python train.py --d_model=256 --head_dim=64 --vocab_size=8192 --positions="rope" --extras=["capped logits"] --init_std_down=0.0 --grad_clip=1.0 --schedule="wsd" --decay_fraction=1.0 --batch_tokens=[32768, 65536] --train_tokens=518500000
Each number is 128 + 32 x the weight over its row's rms, rounded and kept within 0 to 255. Layers, rows and columns count from 0. Numbers have three digits each. The size before them is the row's rms in percent of the matrix's.

# up: layer 3 MLP up, 1024x256, rms 0.0852, rows 753-805, columns 0-127
# down: layer 3 MLP down (transposed), 1024x256, rms 0.0705, rows 753-804, columns 0-127
up753 098:187161176119144120152144136101172106096117105133133138136155156108126123159178121229111146185088123160121165108153086103133122071130097107153086126119138117152196143170111108139084103156084180133158109141180142094227125038150176131106061181108163097111072108150169135083164073108165131148156123132120150128088125101195127139114141102076145134154167110121131178139131100082097150138093
down753 097:172079130114152192121076110098131148100136131083188142147109153144130114095107148090107122071110154161085085131175106172153111151140108115142140185234114115064110164107137161145148166149180131181149121144147141117121090140106121135149158140156168080143120171101134092149138083115107074173105140085106113115088103166113145090154123070101108105076115101122201154179091164151122141152098
up754 105:150172123151109127182173128170170157142067090143121150117123092110167136154114160136128125090092126131110130114086152134064077097076136073143153114139129098172132097120077205122156157156056164135101088152119129076143155128196179078150109092156140124199114147086149130090112063147109042126131129142150121126136092124146178102147091079047114120117101139132122158161127149094088187124123
down754 125:162143136116094130197135090177160096122165136139090065151202109077113133150134106175117109125137120086140182090120114132138064113120123109113148118136156139127201135158087148128149119166176172124143122123129087112109206133112103102068116148110164128160128160095149146117163090109069082112135087145174131110088089120159165097217094110095116108128110090138188153131090161092109086187060
up755 100:151127108134091140099118136153167108098130120117095083153100162133118160128147179136112130076091118160123158102123154101127140166102127138122103144139122138160180111153173105153103074131130121123096132091040118072194150140102137117101083102130126124086072114150126145145150133108170133082128123113168168145146184151172156092116091107115172173126123143138187097189168163144177164148095
down755 097:124079152141076104128163160132168114149144139138125119138115137100111158143086163107125176101145171120188121174113082157065150135165101114127119132088152141121147106109130116117125124151120207151125132104181090066157149116162086136173137117071080129167176156086130128107152118165175138144122066110153112189114125089105078111096147138161093120176124124096163047127158117167131121139098
up756 106:133175107139059112156143132114133093092115117120129118080124200182045122145157103156148140148127157214091141108073103133146149092205126187143098106109114122124079117139111179159105104142156086077085082121140113085137157120100157106128153222099137065135093112132163150130120111154162103086182089121167120130060116144113122121121130148061108126154130153153099132184154171131148069139141
down756 110:186154102115113142110151090120136096082143119079138167110097126121145120061098162147136118103108129157127134113153113158143105138168122103134086129086144116089106135109153103178145115181109160137198158155130180125100107113106143139082175170135114150159149126121117067193135128117155152078185103086178157124063198167116137110146131159146092103111091119089152095110090135137088128156109
up757 093:159098167089115154118211097154099172082110122099189115141132122116174180152192125165141142120117087163147121144089140105124163141068127105128096098112124143140133182177127180146172144161122149113145138119109206131158143130114203121184152134145141075056148052103206134099191113104169153118143066122060115111120103159158124137049129145123073126203144179091149121124136144129136143075144
down757 092:132094067107086162125129093134108087104080137099197099140112109133150113042052184149122146058138183121184130106147125048139118147170181093077104160092158105140165109128116062145095113116109145143106180120174118146089159177175031108156134106170089137149183131118135157120079185146084076201107181084138138125106123161104162164177128130108175217133085140143133126121111144154157096192134
up758 103:087086054169131100094144104189181123132125103103126136128195151113149136140217138143080172162164124121104126093135104119101178207155134108158075100091175128199107128148113149147176132125131094154087119093090121162172130093146151065102129132144115153117116107124119098176111106115118141107091146065145154191153156141122137096134101057130135091168123099067135165143097146099097139121142
down758 106:076133088128182087111116095050144104107143127179167183114155156085111111126119163134160110127100154093088117142134078142112158143115090103150066137131134170128124142109107137144097160028172109170148200107137104144134045157142112125117140094049104111150086107134112136157083157138177158107094157148102139152103091115104140102117116107104162098066152183153134093117148116135118148149100
up759 103:145107082159136128104092134128192142135080055095111094067161163135201164153104198146049142152112155189139102131143087105076146189117092146143121140081150129084159174099107155125149138146142131132049138141161159081104127187117152155124140078146147146112081151160149186125076129084150160142096091136166119103140128118135146140117105092109172130098140138078200146088091157084217125181090
down759 107:121075107131146142087124120131116134117107100173110169130123115170111130154125175117132226129130171128159143124100137140123166179100082123135096150160075127155076152171080117142138127155105113102085107136180132123110152112171140146176100194156172057099180114107165143100117081072124089140129127068102179116091113128100103085079125067107145188124112100131172106116154158091152160187192
up760 094:102144159125172103094133146126149082152145133218150124136144141089123079149134228103131105107111109217161127179102104141125096092096121065135116143045089108151129100083068122126185117133152110095104137107125111109118137104179156120136192141186146132132142183103131131074109119116115158094082047169140093064120134113194180125083107145102119168169152158106113158134152029156114075132143
down760 094:153164127140079107129119075146101137097098158073086156188049034162098183052124110139126096143135127124159163131139101125130134122103102147088160131121093124116140107153094111114120089201068146157177096156147139152180161111092139117154169096099128101133165121133123134142140110132149077166085127070121154156117181135186138121146117091079134086135170131187175104166167193139128177156106
up761 099:138154167116179107125148145164147144120163138112154068142118092114128063179142136107108135134155150163150164146111177131125092169169090133146100069082055139140111190098101142173143126140104147139171156197116108113182145131148163091136129150110089113127135108130097119134121106141137219149120081139124138114091108183192155149118083054093141135174152156144146135098120094120136152111090
down761 100:179141105115116139109123162041137119110097196155171061134087048149164138136086126152141169099081065133140142175166114130136144110106123077103137160157090117144111102107111114116141128192125130168073122141142152122152110148117111108117146089084077144139071147129146094101167191123190196128154155129162136137120105073156146152176078116089116099094152130144116125130109096131170135131144
up762 089:152083109153145146107032087092189187164121079094159140122139127095110114145172110150095200108148152112197100125122080141098124091132115098143111113142129130090158151060112145126137154079169164155068155203133104158185138152137139084139139170130123142082059131093130084153040114132117141104090157152135116139117108165145136125104121132136139152123171107080176134131151099122127157132060
down762 095:161187137136090145201156145150104064115085124120158081124129119097101139118085148131194139108174199072105144098126113158107095151231159102094144076128130143160120132130110147122119146053103126126161128105163118189118134130084114126154131138144137146179154157153141115155221187170096141096176111129152160123108163115136101129097124130114141062091107109166131126078188136175070080134169
up763 094:103114180156074120118150098155123116114153131095180150069138167117081139187130185151160157198156085090102171121198140111104097135095127125149112115107077143101091171144085106078155113125142078108100142133074150133152162109146136133115112146071127094064102087127135179109120114149128178138098103096147104126089105139156150100172104122155114125202160161105103102104081177085128133115085
down763 090:060098146120137107152129121107099166106084184139163157173168150119135136116097103182122123111078135100088159136137142158117115167092117125109084145134098108115124142061101147143114157141119118124128096140067096114104136120148120171175146100121113104102130112159087196167086101120125179100091182189058095080092101124116162135147129125077127081150088193190198142191168158113154186172099
up764 100:123141120160126151175143177131122077217140097105114113110114103124151112145084133131091207185097161163135145145156088129168095093070105123144094157084130155134151164135105131156162205147137057122056107061073073140152141147115110126132140150062074170146166087125102162108072085109098108123109126163077114108084122148092160099137120114179138111172107090131129168139128191101107121124122
down764 102:141144098129171107098105104152154130114106143129117138132144140144175102116107079161109101160152136172168156108127180147104065126171128125146119102115137105169173111097040094071106208172181139130109120088136089156129185127150176120098107126174161116122162126112138130081130105096135179177142149132147111073133086184090119136128116135089152064129075184127201127109083111124148120168169
up765 101:139134139138124108108134169136156164110176144150162187107100102098132115161202094090104181144164132070110122124175125137145096120129136173142108100120092117114136126148148138109129155131107139105088117177150100093121164114101100120134120114109160150075140114137113084141130091091115159135175097189095122094120156101102072109099101109092098140092136134115116094118158138129105160087156
down765 099:096111207106106180147177140166107181172092081117135091163154162135128125150135119107099138099159093157137112117163165113078106091136142128125158093068150099108099160150207104082161166172091127145140116156120099123121193140112170152170131151111165156160138185171167088137141077146118133129121126120108095079153061124095105126125103100072137071099130104118153117161169081110114108058113
up766 092:134138086165121152142155140157142134087231129139120107184176150145149125127187129143110112122090086150104099165144123128071196137161121115151160122113125141117070057123052172093145135128089106181131105103090107128131138115120168087175113104155098183086094077142153122139102115140117171089056118106097029134144142180175111114077105140119112097175141105148160118139091099138213170151070
down766 098:154126147138145127049098165109115118160081117121175137111191089117128156158128150127166118059140169091159146115097127167140095146140144120082146156106103114085190133085157151136147123122169141186126131181092154166101019110106111152179118121125125128163084129136104119171161115166101073117151192213126144160106105124110146098138096115163149182080172152084166179194149176150082131165168
up767 096:212131176111105197103143124122177095098182091078161136102110126120116148163161160105094097133080103168153126117104104086138184105074110093134146151146159136155088108103151099138135129132114106119088109086111196121109122132154132145192140140139121174201098144103178072102190077076152102105118027174148167108166133115175097152092141099156143109175120143155024107138089157083124113073109
down767 099:099093172113148116055108124133128125126101108088111105145091143141170139168137195178081142088133171128184137124123130128162089103167161225139119158103084093129131141172134165167101118178145080113137097143198078113131191085072150112113141155114078161078138161165139204082091119100115157136185102123107114083099097095098103113171123147044146141127161082108169117146158140157157118160136
up768 109:104146140171100100120150115133168169149101091147120112118149102102095110128190099124075158096068101130130090107096079142109173129080129089151072118169142071153158139115161140070087190113157155106144141101140143216136164168116156092100120124149130115145062075129130121064163123163092146140152113068108132120101104133063196174113147071064136122108147091108156193125115055068130171098117
down768 111:170064056118152070136086094152111137097160101104080122159205105091111092090162132078090115156140105123116116134142150141061188175104108147142149079128167122102119127149130150113203118102102187136115129135155085104128106179126136167127141186200087149092116127123048145120126141201161143130112081136142106115156098068157166174122095097134074162131122051089127112147079129098112145141132
up769 099:142150072149150108104121125166151112147045129108071150117060124132125141143113112122095053135162115119094108139133129149134106120186053138131112054158169097087149148142066154127144091160099079150136134157134147146128158120080120068151144166181175151172092140108134129153093147152104127103129171117153167172182097116137135105155126124031071110111169101163215112164118121086115108138098
down769 105:120119115102094067134117168141083113128140159101178160097170142066123112100120121133057217098165082159145162151176146099086065152155151121151107158118152184149126105127145135138185093107179117110146095137123137148081117127155151121191136094126158115138149141097075110164124097137100147197120118139139088107124095134102102188157135177129140117154115170104113180128187139135175192159104
up770 093:165092173124121138119172161123171127174157113121103137077109125147121078139174128090130148115151075154145136206078117138170125140147099158157100107103053091087105149139089153149152118124180056121138141093099133063094131141185137130117063126116106158101176109093193121088145117121155133082090126078124099117060152149122139116171136105157123189151148084185121105129119170125181195211091
down770 089:109163158146044123107167088092119119129138077131138125094137118083163142165183186105115116096109140191141141107110128144111086133147122178055160135138089118134106105076162095071157111100044164151165152122173106149104172197145099105160066151149146177170145082169172125131145122147139087169140111111077147139190110106192126132108081212152122194160116146075109156139169120123108114146096
up771 099:096150128129134102131148137168135154091126114151099153095124204115114179105181121093152195127192143137095078161142172125120111109146082133163162099127167139115187153082142143140157161100125072135082147168100141163099134112137111133157097145147099155141140173069137123132101102135193163060102131118055087185130206158114160061145122090104180101154103111096084131171124121118173090166119
down771 102:114168103122159116088051199065093185137137120139128148138168166095130188168113148064125146174127171119032136114176145131127088101158073133083124148135145084147133156099126130184090082090149133170114158066163142151065099170129131108140086117182101106141148081109097054094133151126100172149090166134142120129163132137079128095132074151138195137180085103135127119168150163118149098132118
up772 110:138108139151105115141200126131171101135104095085125093148179129149131040148074105185104119143133132201173133176098092130053138196107159071162119140100123103127152104077087166115169126175153133104110128082163110079155130155123173122110072129155114086117121150191159124069155114127127092081131128177158152143112155129172164187173121102119097119115175109090151142161162123088163109071101
down772 111:114122096113189118126149120083106149116140113088176155086125185146066164180104108102172160130157107123137094108112075120180137132084077133137129087175138120097144138145120074108136127175108128086147132115223188040127192137099104177130124121160121118116202117102111123140161112146121147116134132100186165092128145123149126104179079086126123120076153131153191188151097132130157131158111
up773 107:068148127164095080077114150146128143103188102100062123146117121101136156103161128104084112129084101105066084190129122127102146123118121130133080066107134147146119157122091209070117137131157133116141133120128154186131146128125138089125102163135124110146204114184157139158073144113143074094115132146121095162108131150176097097095144116100134173117099118128104103128146137110191161105106
down773 111:113166124119176096096117093150129172156082148116152134089098132100144152122152130115050076154146108153135121170136150147203144102158111157034127121116149088165136158116135215097124131130108143127122135173172116115138140092147081139127141124167112142128172134138188167136079120148156050147159150128115131120121153123151109110123114136093139079168160147126146160133142155098120059100100
up774 100:121109140144107067119087154131133138165128115168121103116187118065149138160135121147121113107075071154118123138102144118071121099100112125166063068145154102074167068126136170097130116136100176114130125168188164146079151131085105096173137051125132111171134118078146169093150087117165153155120209144089134121135128182175182155133088069140126159095179143187141151123102101212158092087121
down774 098:147138062160083157172193180083173150133143143040147051148109146155083085136118161142156140109184162098141110136157149156164111073076179144117137116092139177144075156145103098121074114141124043149117110158150104150099165145119172091068138102163113121132146166131144102129126124159124174108153144098106134139102150143077105131124108153101066063048119144101170144163122131124109104141110
up775 096:149106198134117110096088041113125147114136138175081051119182178112136114156146134109092162114141145120116109093069082170233177149116074171144146106200133177121144146179102120120119083127068166117161112163104132129141131090124156100132082182134150104128140109154138126149133117092099144116163114097103114115126135126104075102099136123081183128116120115151173084089048215108135150139092
down775 091:152068171154155126079190157049073110164098155088099154113142133180062106123132120143112157129128140155155062195137088106093120140124124125143109176123174098095106115096130145126093137130100083145160140120112082142095073111066149127147138097076179160160057083143091143140118152206147117119100132102155141171085130145109060151144156148144120113129113096085120114203167082095114158160130
up776 104:114145161115105156195141158172112162103170137159051120117110100086121155116210075146110159134104090172117120081119121112138118144074091105145118086115170161196170138090124116135130122163121132099135087128163205179106144059123094074135138159138137153135143149074072109163116092080104086125142109112097085181136109160115156106133141121178109127125129052143154181144086116085133184142098
down776 106:099158180097180132178146178066111099160069078153068119152094113144092134152092160067081142096162143145155078163125158157159113118116135122135132122082090065114091157175156167158155127156141145097145124117133156088120239121132156091121107168131118103108139140172185131059126157111115112175126148080114087121081111129206111130109145132080127164148175071156115101137162073136088111137131
up777 096:116101134203108123127154110124151115182125078082126104089199163123138147166122122137044130106101070127126176095171144135083165153062135078143112104087128175142126201117137186113095165152122175108124122077125151123159149140133147128148109140107109106113109133143184106170177129119102080135088174125093083071135161155196166176084127085104148111189124116110151110133101119066090132096120
down777 099:122130163193220193172152156114153136127105093098126174155140115115087163111173154119201141120074125104081170072148120085124142077112148225115135155194154094125117090113156123189059124126096125097143100103190080139124140108148095114144116123092145128126153145162093119097160130130113134129094188116116081094122085128058156116087147149155064098166163095168158104128126153119098146091149
up778 094:126132144146118132128169122169160154111184131148149157056138135128130019067125128093086125142172096121120101109150207131104147134075081151202111062121151132101138077093155116115121124087133119101110196081107162152144144141184101134143167174168086110175124130194098129170106117126140149123163102142147140164155142147115111079061106102138145177108134129125137134144116114123145160129131
down778 095:176187131154138113123093114151077183090190146141085140143099110162120110099147132072110111160109118142098154062116143128124130113110136102142093113136127096131081139104114100104144135125161186141180073140132142130073176108103161120132172175224153147204137104117109118055132176119129138113119156105150086150122146144083140131103144124138094119138146136146126146154127114124161109151100
up779 103:104137106099114069107090144148110172128154144130086083116125170100097109159151155114133127190096139149158126158090063173121086131154096137133196108190138136110093118122139161132178098114084124097094184097126163160154145124133130171118118162157100132091069066134098089096126114080112176150168151044086173154154191111147165085165169077155066085155126134128143102179101122187109121095144
down779 121:138145125070154108142067108121121101166101129122116145174162178135106114134137128143214115118185154094119164149137152130155095134108104157116147139138130138124166119134075163110123119163132093135124129126125109159145239121114095076153112132155139095139088128124130124057087121122145126162126180025114119189114119115114148141183174077151098102107120098075093150154130105140140107122156
up780 081:154206087139085123138131094158168106137162094117101160155170149093140098191125126187110134120111170124176182114105093132098070138138105130165133136096153171131124147091094133133158124142140143101102095124078093116155115104093154096116159132154043084109096136120168127122105093120179134124043085103163110119111149152081138150176072123122135112173141079109177151127117124158185132156113
down780 100:149183090129056130112140116129142140155109143118097145103143135119133090171139151147133155102128161161139168121097105154115114145120126127205098110110137173131112136103110110130145103163148098030080133151091127134172244100146127105081153125114042101154079099109165110076092087121168144060086102119181119148122153119091132132139081071159125126150139070115143143135097124142173164119135
up781 096:086185154157131112122107172148118089097101156112153133127137054131156184182120137113147151110156097149172080146092124142138179121128110117116132129084127171086120106127096176172104132145121207101134121160086106129094150131094161150138123207189082159144133095145112177123133069073132149163161126121097079164155121113158124145176114162111104112143157106124132124091120094073145124083073
down781 094:153131126140106136085171154137113135129163101161129108094103184140162126137146127074100130156198117125150093168132179183091134166116183075154099164160123132109084110161102161120135157119090139160128118112126098078135120149148135162159106094169177122149140090104124115176099115178124102089122102117051160109097071163114125116147082157138080090093126147120144097140130136106082192141194
up782 100:180115129173089135157108034149149094072082128128191145063113148093106135157145175183107132182113156134157132157118120116102168119125107104142087119102123161128115118129124126145156133128104097134061111124123180100158142074185138123116127196143090145142088140172175154118172061108170106137123115130182103141157127111160160138107143089037141132157129114129088104091106175155190096147100
down782 095:126150137130119175161133144149144136151112158143085156158171153116124093117144145134109118152192117109177135121208146135125140123116128129119138164158120153112121127097120133097090153191084055129124130146194123145125176130178086100154134142143139209133107125160188165137108132131176116141112083076138118097174123132150116135084100158116078104122095121096056085088179200095105139082138
up783 092:125142087175111163063074108182132099110160097092145121084077162108114169160110155158128170120159122169108096158095147142036131140089102163141111053111153127079113092122136091112166062112108146122133156140082150117172136182139123164158148148094105114084098158170168109115130113153101161089111125108136193160117164105123038086116123166115095077134140113119144110067101153080136151167056
down783 084:143144187130072116094121153117106166081066093175158082097155110106130122103157118197105061139135107151128172077115095119111102157136141132102176145193131167144066136100173155162102168054162160122156151091131094164127031111118135060145097163139171119143093121140123090175135090158163086153123140113141108135151085173134156140108200118129161164129055134146142118174129116155124145096173
up784 097:114178152114121140111200112138122137064142104145146124144131081153190086140131082121112140181129117126142189157178110095101148160143098148154189092063139108076100099090135108098135149193056175087129090120107154061178145060171173157170086104133129104125148130106135133118172138143165195097143095107099085079167147157121098154134108169112105078184132157122108094145101145161121097105163
down784 098:203139123104181139103152091143136100127162099123117115085166164165154065169092186167125129091126147102059218101144181061143126081115116097104125125148172043172150125094137094108084127111110144116141109153214132114121123146199050106166138189106153130103122168097166083139113171132102112204180176134156138147073137111106092154131144112141165151078118178133134163089127129153141050093155
up785 093:134148166136118079130140185053098041107157119136189135116132188132107167140059140135174171133154173154133157182167162142140205106092136102165065142167153132106081113160086166124157174142129098122055108176079089126204135109133173181159138142116100159105098109144120140130130086106088092073169129131099163226143125106169116153101113124150159107141119126116099146130165113106135125114111
down785 091:095079060169140156084088113149095120080094160125136196104174121162084128113117142140120136164170144074157108129143139153075128151110136127020181137144116173100164142150087096149136119139123133119074129093124174195169125132124124115182120090162137142107090134127115106123122143146164121159128158092209185092161137100097070048124174132127159167164123184144158126191070106122121142150128
up786 115:122150122111146103175089133150128130099160147140100178115161095131156149200218097134115149112129092160135143158097115122109141183151088115154131109153198164133160106054123158113192154142107198122124112119092150148182146127205164123123114114116157078170074124102131157135122097100035169156121108113064214186129140133145156167111154067129110170139096111130146171131111145138084111149132
down786 107:156149147117081145123104159123104069085186116101095102103143129109194043142195106077139096148139146128144088104121145094065186191123116126140155088181124077158109063162142117113108161124100128116150136162074080131171080088188183145110133145108139145096117114106205133134170069191105073112150138120146153205158120161164118132086107142142139151111138073127090086128157146132107103065148
up787 090:136129158097097108141058131203169212121147099135089112095153174122125084125206091156123156092123117139171082166159125160152091118124134103122151108099123136092138167155112212144141136116170163138095176179120144142146138086120118166125126176162114120080101097158129088095087114177130103092169123145062074157115106178188147133093113157113128085157192108094076115143136170141130151145107
down787 094:149183111148110182129134136138115149103108132141142049072149102119133142148106103171161126127150137079092146106165124176118145140177109083126125135129060081133125155095167112139102141000141119140154159089115112203124054122103135136169164111140191086162118103135056115112142151182144112143118168152161135148126114196098128132146146178137089115147108127136146153106103162140129120101195
up788 104:100148143171099093094151169115187079125028133155121099162154154063103105154140214137141173206059101106075132102116113123106100130117045121165111153180158128142148111123086135181177096134151137103129104122189112158089140096121189121062142122190124095107101099130146080101145105176124133123143160113115124220131157109151150136121140087142100119120128125127099166108101108073117134138117
down788 101:090109213114159186128120163151101103143123119121065053138108142145095147113134089146158100105095094111072089130143140093112172122080082138195185147112100073135122102110143066084168135118033095104107082183210173121076164146157141156169145107162103131117122192119072121201131151169143085151098122076067153146132104133170118147125194153145166111158092126103149120120153154154128108097135
up789 108:152102147131125105107109137098108119108112114151100131079118157119104126107151179177140132148147184160138147213151108159070132133141158110163111114182144206132067148188164156135150104140105065104095122114158116111152142127171122131106141143173112081149116142121090088123076137096170144167115133129063142137084104083136172060118098061135171116141133137122084134140129117122126112169155
down789 103:166106119132107156112111083144130113116051057123163094157103082109150163181144169153174078083104134107180108189147129145143121106106121108093122096141118113119114109150138146172082189169094149156122040109130140144111125059193130113102132153142195114097177178208097077127144167188088044101182088109137103173093097142084120129119064111106132096131102083133139130174109122120173149094092
up790 083:187117151157075124132166103144186111065161113134055076101132203145124153177190155142132106136136167143153143192159134132158161152142140085146115164109167189121174093111160068132154149100110165134123070151098180109150112115093164132154122134181113125124105149095144126108100122156155106126120128137083152109212104123128135154147098081148119099141078109093044107175137114164148127172127
down790 088:079090126093199099125084170133067131157122155149173164137137128131104083082108115130185140089142119125088129114086140134144098090128130206077141134079072070175155134169090161120114136204097089110125141096134089171136148121188051076143183117141155070082129139144104098117122136160157181113101104145177159132149104079123159156089217141062133112167124158153123122143101103145179152130148
up791 101:193176208148089146143085140082147168113127112121121129108103114081074138145172151184176162104081081075126112167169105148095151129092153133126120130156192183083179134115158049092185098144142086068113138094135170134149137094076112125107134108155143088135084087105131120122115112125138112073135104145150102069158164101116163080164133115102069117111133148132096183115136120140173105143104
down791 100:172106102146113081135145136126136115101198165104165115136101129133131161115106083150131187116144073213143096050146174102166138168131128153116156100144103089119135137122159119150108137137153166099135155160106120131143153097098110152140203157097108122123115190176128128098181106108166104146088133102158108088095158173105147093098107134137091115135046087164060103172080114095130129134087
up792 084:116123180103066117181166097143121189158135105108095140163157142128161190103125132112134173156083196202172105103109094088128121136064111069132095112167123134138103126099084191095128128149151126128120088110137178150235114041118116116127185162162091174198111074155135175144095142091126130165157103121091127150122169163118161145132112124196130132162153114126035121122148181123114101116139
down792 079:099171148126185183046085163103153110170086101192124138132119074154064100084120115163159103124142118115054081130148098128113117076108141129125130114105137129136135127153156122140185119154169104113157084110187077151084154129190131128150118127111142109118110188156110097157135133135166074144079132153125118098135108099092116121084127149093070154135086137121168144138118174132146186123113
up793 089:115181158161129139092078137188142101102052148114156115142118162150081062139175116121125127139143088193128133102153160171131051094110109138138139116140092168114118180133126109125138101130150098118117152154183144161153146088148095191152148113078079124118112146151153131107089051111184112122143160120116110103117103137118164179160139091165104091181117099105187170130051111096140149105152
down793 086:168103129131114124114086108142134142108059129201191125130162121152130142058119159153149163105110122093147092127107160147164121135112117135105085170109182136109125101079165088103103115091167125105191125167195141150138148143136111146091155119120127061144139196088155133095142149108096123135139146193137098072026099117052126105123199110132157119116187153188142175081116127168126095112102
up794 092:137160129066112107134131098170146125116154119176141167120123203148139107103096133084170138081167105155108128153162158107159099056127085198161133083130165141136099114174140088146138096145120098061133085136121152089145141081184166155114129154044134064109110121126133138074171089163093142112145138164138160114111106110161120199183130128188108140124162093148073075158123130202140092095085
down794 087:053137145121144187117177152161129139176123118141114098161128092102147150130159102119182206155077151130107118058109183074119109168128132088095126155139084153126040139170161109112113151125126138177096115121178166150093140101129121162118105102129154102144123075109104160117128115165131114140093161114151120096118079124087134122175154128096101146167193112159172115205092109187152170086158
up795 094:179138137084081108140132107122121132162144109179100088099124122083060070144182105104142131065129137123161158168134143168141104120101111177123068114082161162138127203097175098093153145112172193103111080150130104123172131101147118166144119107118124082109110156111086152131067132147147172079131137155144098121075123160131135156144132131131153126201120085153152119126162155178153124167134
down795 087:169142122152152104177159157119137127144172127101091126135113130125197206154135063082123128127110063142110098230111182120124160138134115094126161080147136111147077122131109072159118119156099147173146132117099109107131179105092155155097133150184112150072164113134169112137224175187144123106136141098111127107130138159232118106061121131114120146082120092122110110124146099098144160085138
up796 099:170194117146106152067096124140145097157193135093103084134136137105092105067120142139152130100083083101179196091199132136075131117150125120139075132146131157061145177138126162069176141166115113147084121112136120129101130101173141174113113094117075100076128109146101126106127106165133149180106120158099070065139116121160196166095109171110099108151158151150158159090131111138177099136164
down796 096:165092160120103109078087107117172152097145093149082114164159225084110123161170116097145081188167114110117150200118142113157140126131147091119146131214094143159087107089158123179150089158113093189143130099161139122108090134125130105091080148136166148086092125118143085183096125153159109149116136105153069146066146177131065101193150068133107107084123116157131070130109143161126136121114
up797 099:142121159144145141166161149131144121114108123158125081095152107147089132205128178125078149137149127156121127096184120134207108092092123106168126154114127180161168142084088095109091168126139075137050144174107174108196139192124128141145193128114159077146115129052133101061135112114168124105110088164117159143123112053157106127124094141149189098160123139081144103167183134091133128100061
down797 094:113091202116126180136092138159085072116146145136146142076115129111142138083089156107155121163125101137130149160092123172119106174114167105174113114036217109156124134098107080137205099121135143105183144129078124135054084131168120106130098123137128171147178067138101181113175122127112099151073157073167140088090116160093146121134166143162098126124100129119183113167111133158081142157164
up798 106:113136106171087139110122186132128175180097136145095100169128167145145165159124199118134128126128135150166143113168041160135133177137126029149153168065154171139083152108113113152129045144144101098138144137162109170150138099081117120115081123105114139151139116086120129102151137127151141143170102066135077110166114149116112079108100117175169137159135128142115149197116161175140052163124
down798 107:144136102132152152214165135121219138085112131129098170156121078107172113196103141114159131075135180179152134108157114095121158146113147114114093065120131192183154131097122098175058072174068114122184080118137133103137191107111076130090122132137153178162137141112111092122199089099151162090156105135126087153162156117074061124152105164114137146129144078131148156130131185145120164101098
up799 094:157081112167101128126136101126117101088114155135071091136123166132104129141124089193132200155112125099088172133122045142147134148082096161122133098138117163113090187165112154094175136141105101117138103093111165159129104079125174126089169170135079109120119087111150150134131082103151110114134138096058135162078179062137153154109118133107217174139148140122109135110161148110122175150139
down799 098:103047101141100111041132124122122124186096108115101150082097172160113199157090173129173098125108117113131072135111224167082128150131162101140041147158087071135136104145113094118200166124174153115180183135159089159171168125107069148129107114187168124083124142105146115094162139127123122115027125120138124122165126131111106091131155102112109088081074152155177120109140148078137104098141
up800 097:086097138221127125085122156132150131088144107096114127144152162098129151121163067109120140139098118063089138141113104144061211157124088159169107126082116126117146104092113185102177118134159153132183166117107162142141112121082128117139146141058105113143084121097095144097139108119160089075081106105148104150070130194161158136140081142146116123143221090156185131135162073085169089152119
down800 096:105180080145081117098166140145070078096145129200173137142154151141146110191090125132186097097158120141133182143167074165145143102132153127067187136088140125177170118135086121085149126140128113136148144110140159130098184128154191119162126080111147137137054073105118086070104119143142112139132147136103090113143148125038176142127167104120167069156123167106100146112134112187098120130131
up801 102:119097134117125150136119087146136150130111167127093103095165158110121120138154144122136126175160092063146154141102136141129173122185191094135135125102111135113091128072126146071153128118170117110137159117110102125146159142101169117156092095177086114089094150177083126116109097165118113162120102064071122046096068157093136040125078108116078149106123162123124095110089186162169174152157
down801 095:069160090142155120149107100085115119119175120135168113087118172109126121155164095159131131087144168112068143140096110150133112093159163139110172068145144119155183123134114133077119138101156114133169180114163164154090194084097145114106089115181095116091106103148175079086126149139126142101168123139114134146223090100176139155092176138151163214110099147160142179140187116106118085129163
up802 113:144130123130090065069171158107148116070067108089090170120146107116130183138116117092057122103111134131134133181127167129197157196109111148149175099075122151150094074149156168172164103131141173099128112106134095101189137114132177163146102150162135057149083109118147172167097103093157147076151209115103156186144195170157117107103154115115150106147124134055149160103108093145126084160121
down802 110:032196128161136179129095123162138136157111164118082068132128139098101109158102126140120121140130145141194074161094134166149114090126193126140120137105111151127182134124119157166156104127089124141065110095126151142115138092117130158163106112171135134158161148112172111103120103084108077117083161093077141130120066116168084192135169091105102102099113175123131087151126169108106121108102
up803 111:187118106160152172106152089138129131146170123072122174090086156118114145120093109146084097116120114174160130085135136120170091153117117137136195106096104092099091114139140152191126111123106146124140093135094147102142156028117177155151146154140160098135133101117143096162162138119158124096138121171141169126103121141158127106131104196161086164173156117107146181161150133113120148100074
down803 104:158099098129148154138138170179102131153103184129138139135091133141161157151112135094122117132143139118138153106099092202102116088117152135157154164123122088126104087255115121131150082121174078059132151110138083116171149071093166105131154127083094114105193102117196106102100094097125162101160163131147101082109188130156168091144117161069186149074138157113154113121124117134083116117109
up804 090:100140140177106110138115152145125182153131087153115132117201116125166132078192156146097191156143139136135079115108105145052162140118152098131052152155193142107124158080128162148149077118125078126104189148129124198159136158212121074141113130183113138106121081125139089169084139141158112105175146153149111131148098156144214087102076083152159121164134113109184095097143114125145157128138
down804 093:203128118147096156146131146126169129098173159110123080074136112093110102140092130116171173151077127169112140098116188139136166099116160112131115175164111097147131138147131074135103107008173145125161094107118124152140074078069121133132077183159179079160139186135126130129194142136078081132097128133167145139114180091110090155155174155101094102140130152160131079149087098208118116099083
up805 104:148165115133111143102151108199131172108150118123136113147143123112143126135089130146165139142076144106181149138136092153105061172087123084150142121104113142075180119136092139093157121149191172094099116207130084081162150072105210121114129154191091117104119110185160116094096107108120134153138105080132084057136165130149097161141122146119083085147159133054132130101084105067119102105162